Weights of a small GPT-style language model, trained from scratch on English Wikipedia.
Size: 20 layers, MLP 768 GELU, vocabulary 8192, 10.5M parameters.
Architecture: LayerNorm before each block, no biases in attention or MLP, attention and MLP in parallel.
Each number is 500 + 40 x the weight over its row's rms, rounded and kept within 0 to 999. Layers, rows and columns count from 0. Numbers have three digits each. The size before them is the row's rms in percent of the matrix's.

# up: layer 4 MLP up, 768x192, rms 0.167, rows 648-679, columns 0-95
# down: layer 4 MLP down (transposed), 768x192, rms 0.104, rows 648-679, columns 0-95
up648 100:540519517513551455529586532581435517563491523553509478507495552501513544474528482481525499553514484503431484540480534503489488482515520460532457450519464484506466451625546496484507534467437513520497526463486505504527551481520543564479557456492452491435480473495567546523496465486500509447
down648 099:517556522483493522428474453490527479516511477543490467526511497477534611513454443548544515471502521438518497475527502456500561468502524479499386538523589454526474511513492488487493571548554512496491505549460421499497544461411401524505555458493511438430528491473505600487525487492532522529
up649 107:449500438532530492470552445457524420501490473511436531542492473496514497480520538453438508449505536535432499404532483529520446453579451484475499458432500537519515455523490557495468452467547480525492530494508587535500458467519582502458497524469523534560458517481502485545502493486451499497
down649 098:552486451589424554461465518562534463434523519527570539553542476555536520492548488531477493560429477514498534575554437591497462422477535498467517534544588523496599449510528521502561478524513510514502595525487540572540461483545543505520512587485562523457488554506510525475446492478465509507
up650 095:464470533502521539529393497536517522510549461505578504431449450452528559540448528526508460534499574482511530528465525530498468438496417523482465503534528450493555510513509407476535493465448417489447510523529576526492523465503572461494506498490480530506555491521451481506532414464485443465
down650 085:533496479472574526501486504463502437578502510432454505522503466505467488560420422521443530508517447566465478450468423488510480413466520527554558492474466524518486539415574493478566478512542569521446518501523540458506485499517511487508540524444562501461522545436489569491485450527572507571
up651 102:479443498534487476474499514458522586448537484536516472501485495578447568438421574507491563542488450468560548463438523530476482517465478541523499530492508435503520495481464488467469539575518471492479414447512533548510484482515466494478537505489529472482512468461469549547526461518504529526
down651 118:507503538475553525539524493483518528495477488496490501514470489546489536531514554442473458453491522455513548480529505444481445506513505548532429556546403447542490476471449565530546523451480436532523492486554603486496535485507527514503495521501474461570484516483520507485505541497473537501
up652 097:519464506501534534541463515504545540502495510484539485519473571515500499545526487537525549522457497552502543460520481517499456496557498489529466514483496460446413493487550503543558454451496523488482520479509501474517456545519498428512485485466539482452553535457407438526431497426570456514
down652 093:460474552460479458547515554539475469520483454397536475476524516499455580479497590469466516496437513534473438466512524495486435545451423517519475506515486435444471422544486490509480542496478490501531465491480510514427514467565508441552559497507508451459555527543522478498472526529532490477
up653 092:548438489462469559465485504503535460451492468489414563565512513502417496461413553451586469533463498545549493505447573521490500455523474457463501507505445498532481516501506500454543485524436562488466557535453550539455499442540470554487566513512546491541492402528501431527448492518470519514
down653 092:483549502434589433412515537564463516552531436527444457524466520508476425398514471497477486568501544528498507497523498479524510492525474535434445458499547476516467478553541519512584516551530543500454445471529473480454562492485414570542548424508459461506489470521539543548475521481524537550
up654 097:528514442530454451515434474490579533549499495524499465545498523514537537461499468510506473474557448547542547544423456455493514562491464499536526499469492490552501483547456529504577433488449524505535496503599540506532501462488436530531516434546466486510604484601501508543502544482508477512
down654 082:497470524534502510538527503474456446435451497473494537498503508483556480429540493502456489536445548521442483512486506476532513530465469568472510510547490515549494473533521508528535485513481564499481538505494503518578509450520518591437475514413570545470522553539513484476601514481545564423
up655 095:515520513488489457477474527520453481567530484526492503445504544479549507546489448484529414577524500531525514513507514537519491498455534498503476481515518503490435437484409498462506442569502475514489433598446532461473435448377489527492596522520456475383530493497547539475464510553491538568
down655 098:475450554448449408509488471538504571502511456522464512552510461512464482474429450540480513512480474481517630544548463482553469460530528557482544422462506460447545491478522526540463483447482541460547441464540443441476547453531461493544457493505471530583488516522505560483549432533451479475
up656 088:463516480519496472532494521412567504508489476431488504514477471522467511499443434493474522558510484474415564472452518494466459527502529421569529493454595490492493496454484514432505508458421525484540474487538424540536481489492506449525515548483509527431535475548469473500435512495516472478
down656 076:552453534533453521487484517506429502445457437495492476506472435471478427412543545472485572441549579527507502533538541462430559430518475502477452515532462450518510511508543439531477505531527493502478505519511539484448468518498512558547547509495503534516530445494507500438542473484534505572
up657 104:425456453450534474494483592515541461504511451561559468436556501518526557495550465497547497495465534416598549547605520485464447465516569492372491538415540550479470519492509502551559517537500527524437526463503477492474512450537509521529418489474519572496465480510517473438486375452519521427
down657 102:455524567578495554474500467584497430485467513479482433441485443545534501576464517487524479561485540553439495440509449455407473504493435560472528522582514444569538495541425510523525479517510477494510509526522469570504486450476455463502534546497478482493480492495404537563467479498489532561
up658 113:433496487433523497540581531495516522487461535570484518395496512551468495509473538503557512579530485493557421478516510556504498530571492457528485546503466492448517525465480503464516469548440501538486459500499523493533521504457499501527556576485442597477476484453550506447528492484519511474
down658 126:509545516472516484438552420543403457495499522523457527466524436468501557521507536450595513516505505535499583539539526537479456461507534428543554449561547518503535538531503456576525537577592409492536437568505592497469461489531516533471401497508464515455473528489503519514539470514505522466
up659 098:480516510497490482475514468460472483518455498501547496458560476482559485490488508483462564566503495480509495466478537492573478564551466473494499530465590488559470533417439469531537489490505588552503517498566496447475467479470480481545552494490487487412411535495534512458420518532498460463
down659 098:537511432558443527503524489513506517464526496505429469528522541473449518487490522464496496533485542449459552481465461467498566482443485487444476529548498465446466488508502513476579467458530460501499542581525500511437513536552474530498445477497543415498518455534514473533449426584438483620
up660 096:503474515471467497485551482423479462407459552555570497485558534514487498479472416465471506553545532460464518523477483452480502494534519455493541449470491497474483543451485508576479516503538487525476473505525493475493409418506571509496483513509496415549500542430468558493495468566478467520
down660 086:515514445579534551530455572515451438476448506447487493496456393499528543508575525473522529534523497500488386507532561522534450502475514516437467510504500559473572534631510561458498488502495557498551491523544500539505517564491466466591536547511539442502530485471521521508461508460555554423
up661 110:514469519497534488483420507524508459533465462526596518504533448481560499539493517493472537487607538434522486451517492513530451524553523553408480478503482517510494451437516516510570451566448473520515638495562466547503494503470516453465507477439534605443466523482472448530502505476462455492
down661 099:476419488492560525497487526411554530486486559498523438502521588572520491493468547501541562540540514506459493442476505528458503480461471464487513460482538534484498576506461498495591505463566527471472497473474427529446547525421518474506508499523501566494505518496478501460443469565529483461
up662 098:512492490545495577530493493514532525449555531495559489506504525505529510465496530443476507498477543542422522547525513467389533466494503519581501496448434449472458516490572447519525569483473405571459543510537512519471475492496470469431526443506477489544563540462486467505476524551507493460
down662 100:490559458450558537551469504552561460488563494548577466528505508517459549474399517535494503536475507476508471557537483480543401418515515508478533520476531478514548468476464515485553500537599518478528526479507557513463489505532493540519496535509446518447486475495564434518514492501470492485
up663 096:529541457463517537474575529536516483493519563525488540507490487459471499506419554468574557546451531475530474434523509534480470504560545471531527531514517520610473501435501519449450462483460482507501541470501514551519510536480447531524490502529494512554471592489569517529508477478525553509
down663 086:455458546571565437560472486483481414561562500509455588528420422484491484427494502543524527480499481499483543516508443508459525513464515504460553482474516570436513495526476530510412528518452514540561494456469528511518578412555532425491493572495560516568545433457466476426468540419527502518
up664 093:434554510508492433481507517528502559425515401475538443533530433459471605535514498448486493415524521543504568502482498451436544501446524549496538510536578377531547486503533431529553491443477490456500554456588597573520447479530496501491471464541463490470481552490427449422470501517503510518
down664 086:469544513500589506484482560510478481516469498445505551483549463543553507462517457510500501508516560492451481447523539460508489452510499556435566450536539452471510489495525502484504471460527526466503493535502466536503534527464515508549487485494602499442515513516496513447471412471540563541
up665 090:586509479521563476554505531481491443575490489530449499506494480495423462464490494549490448502571528506490477582503500459498530451574455487476507495531513561529435488541444492507526468554470523530525542498481498526449443513500554432525467469480536567504474479452417466452506445473487489505
down665 061:525532454468431575492428471533437488460485488492485516470492488467509445493479524450470576581521498506480473511549517503464518505464483505564501557475490502508488495487474513502541460467474565472459427492490461469549587475482413546511483476512469482471548543452497519534457596487465489601
up666 095:508517474490496493555411576445495480459512531481490514512528399449527501396496468542448490452526463504599517482483460563528420502484471491469467484569458612556544495489498558489511561534523449454487490558497441534425449454528455532512503538559490505494543500496471490431437476485509510447
down666 089:529468512443495445429566470568535497577527516470524482567577545555516500587459501506507498495497498538447469583563495446460500499498513519544497492458510424509417462472524473481422485467496551548519501493491505440530560527521467477520516515427512510514488495523585519536565478531509468519
up667 088:445526476455480595510549535558527497487499456490493524489479467525511465457462535504478453481475464431539449546540491467491485494477410565526556489546449475440541495488512523463528472570473541436485481527540526508487463556479471535530561578415522596459543472544552455504485449524512504489
down667 117:480474558428494472471482517430445494532542511526492555524523494503483458421489501504491554496536413440525433496463466530469515522507503472500534525454522502465514606488517454494545493567464542502532487515469565487430542466557460530575558549489473565525523505464541542428528471464507511441
up668 102:463507535550548427496489423564477552492548477462565464505418533555414431500493515478520514547463517586583424464484483469473452428550470464506496517470545514445479610510471483488587489497485507476464554517542489514555532492478521434553518486546401518485489460470538512551511541474492457520
down668 097:546584493466432485535518532539535418528552480445503535532481492489517475519531419506522475553488551477464558489515479478505527513479472543474495527520482517503587528547577571518542469496590523520462497493493577486595546485504449529458543509497510530537539532572463453462483490493442506460
up669 097:467500536459471464587460517530513511453435465530562517520473522505465468498457481422488477557540592492493562545538525506455503418462472548536526483542505499458469507478541437495451533459499502482541545483511537527504538456460465464431543490575517541519475431502514470537530529514488525472
down669 107:556546502490423488583480483475500466524484511470501525478510460524503477528525486446462447551506521473513556553478429531504560525476501566438533499469436537480501500561464614550484562490529492499485511513430560506444518568508453457561477465606525468561430510480490449612521475499530518462
up670 094:487466477482467541495395567411567510543462581478512524474537433501511435470498513451523467426491434545509459456421536394541508556434480549497500510506461516567586530479474507446473479447461442563492514477506573478441469561515500546524520461497515515521447525550524442507516471493503519567
down670 093:513522524458510517478537455494512525510566478480435491501520564479512510462511453544517460504490394419474486514546415545487529493493533523471476504488525523510498565513553482519505464573486475482513470467441494453574433534512560395500451473547513546421558554563425508479540535498532467455
up671 094:512527463510455471515563528529501513559423482513524495447574485520485557574472488531507524488476580549495493459465513434469479511518536533485561452463552470609582497482520470541462541490465551539460547490557494476503510486546577501450488540374476479473502452485455432544543529496501479505
down671 096:517536548551464512515486548587542497601555512563468558481516450494483570485459520480500449522458453509530548478536449472520495461503538468450517503489505478587500597526504499532489508531594540440427464469510487507476505560478519464438425460541522572499499505496461469471441495549448561518
up672 100:398415448502536467556555425480460527467531495504479581550547478513441550565525545502476477490552460515499498438472508557568509490489483452468491494523616504487552540493486484457589442469553512487535523456464466509448466459514492506541465486441475498468541535484522548398495452572491552497
down672 112:484557475488543473539500464485523477436485505479501411489592570437475486498509495490482496542484576533480515397553513440545610510502518547508556487502451495462504529508461562471527479509454451519487539502530508463499508508464518520452458393517537558526529446523489551493546498485491506498
up673 097:510512459474439490473551487489562462591555535575428549512581425486491486511503497485559510503509440511474482519510540488465437470523463467521484500499524536505488555584449485485552516537408442494507477496501510524533519507516493493428471495504483507518457473492490453454485457494499456506
down673 116:570508431477471532586486568460459535570510474511453477551489450511546510434534474530574480533395468512520520459439524470476485492468487431516459472530561505546488531528535438557518507537447473447537449533495423508482443452588448498520475426497476458460466571510477461526455494468464472504
up674 117:494528516478518502502480434507543524473426533502543501448450511541493432511489520502492536537483515609500458492462554542546485441605452561544418578444560493477469480506504545497508530476433510522504518479524438517516474541369517432443513524531494529410510468460528447546519479473415435448
down674 122:438495470535494472506512481472455451491513514466450520394453432467546460502477470579576440516459448515424483500483503525488532528562543515508546412500479483583505509511512467504484478454591499484543504543593505513492455537478583504429445434522485451559505491525595492504505506447454510435
up675 099:513549575558526471478503516485511522474432475527605517523541457510531556526487593555416570486452483519455455460442431509499523476567461519507489491498444473508472533538526487471481535513551472506524557477522531484494512499555473517477559521518476426538446513465500484425564509510502505507
down675 092:536529500473530500503470473578477452546485532510496467555523495502494534548574453538449557526474498435516521490514548474491487441470496515463502478544583492508466489549582547550588440504517485459467543487545511491446491564517488489503461472557484457524489508479521505458486552441471448513
up676 091:593518571517513500458544540519524522470461472587493491498419554496515483455452506532439525493508511538472522443501561471514515497559503491460495470506474520370513538536491487511521474467424537477536496528515473507472503493504541518464471524483477470475505473499599449531499484525520527526
down676 116:505472474446562528438473477567547593510530485506429497493443518475507484496487553481441502446463478478432452546445549510522482510505480463538474510529481487532395408550529472439565502482528512538586485504492420488499508481495501543500553443444449502509556502446547492473534459491463487577
up677 102:510523575533503465454443559565485492541529465483586513552449531525429553521489466498521417539508535551487495468558571475507409439546453508452544514520480543475483574565467470476535509487478476435526525518498466545578544459498540511469543482494483501439488511485523515521569536543506484530
down677 091:432489538467532545515512542484522462482536448430470545417444484405492487453487462491568504437502506485446505454476507519488531504451482529505507473527527520581556491451589491470506492505561488537554549499450515538484470466533458499448460563456559499515521636521413508505492513451470442519
up678 103:502481466513510485471502501491523620527489476508516482531520476469421451530517489589496521513523513465503561519458526471510435466555492539478493521493514484560497503558445503484504470559471505497436506417528597529467453503548514455534503511556457522529490422496525419521470573460504481484
down678 094:521539481493466548464483513530526466404460476496474546422466500529503548488499505536514481501463537477564502441496514444477447501540481549561460486468515526608466459514477490524504506530535494482469493505394470442512470491615500518534541487435584558486438478473534556512497495507459489576
up679 103:470524512561592583582524470466528509549488489429611490529492382451505481515549533498428486499564502524560451489480527469496534527552426496460516522474501552476532539504545517545537522550485532490488525513473457523475525546563570455489453495492466526576526523477517508492477514530492437498
down679 114:517505430536532489475465423416490441522422514523549470567473487458494543407481535540502500500539533439458485496487476498482509514508478496480500445518521500431520486481468459525552526501527526508554491580574480502532525472576476464524484542454475501493506487516467520480345492522499615570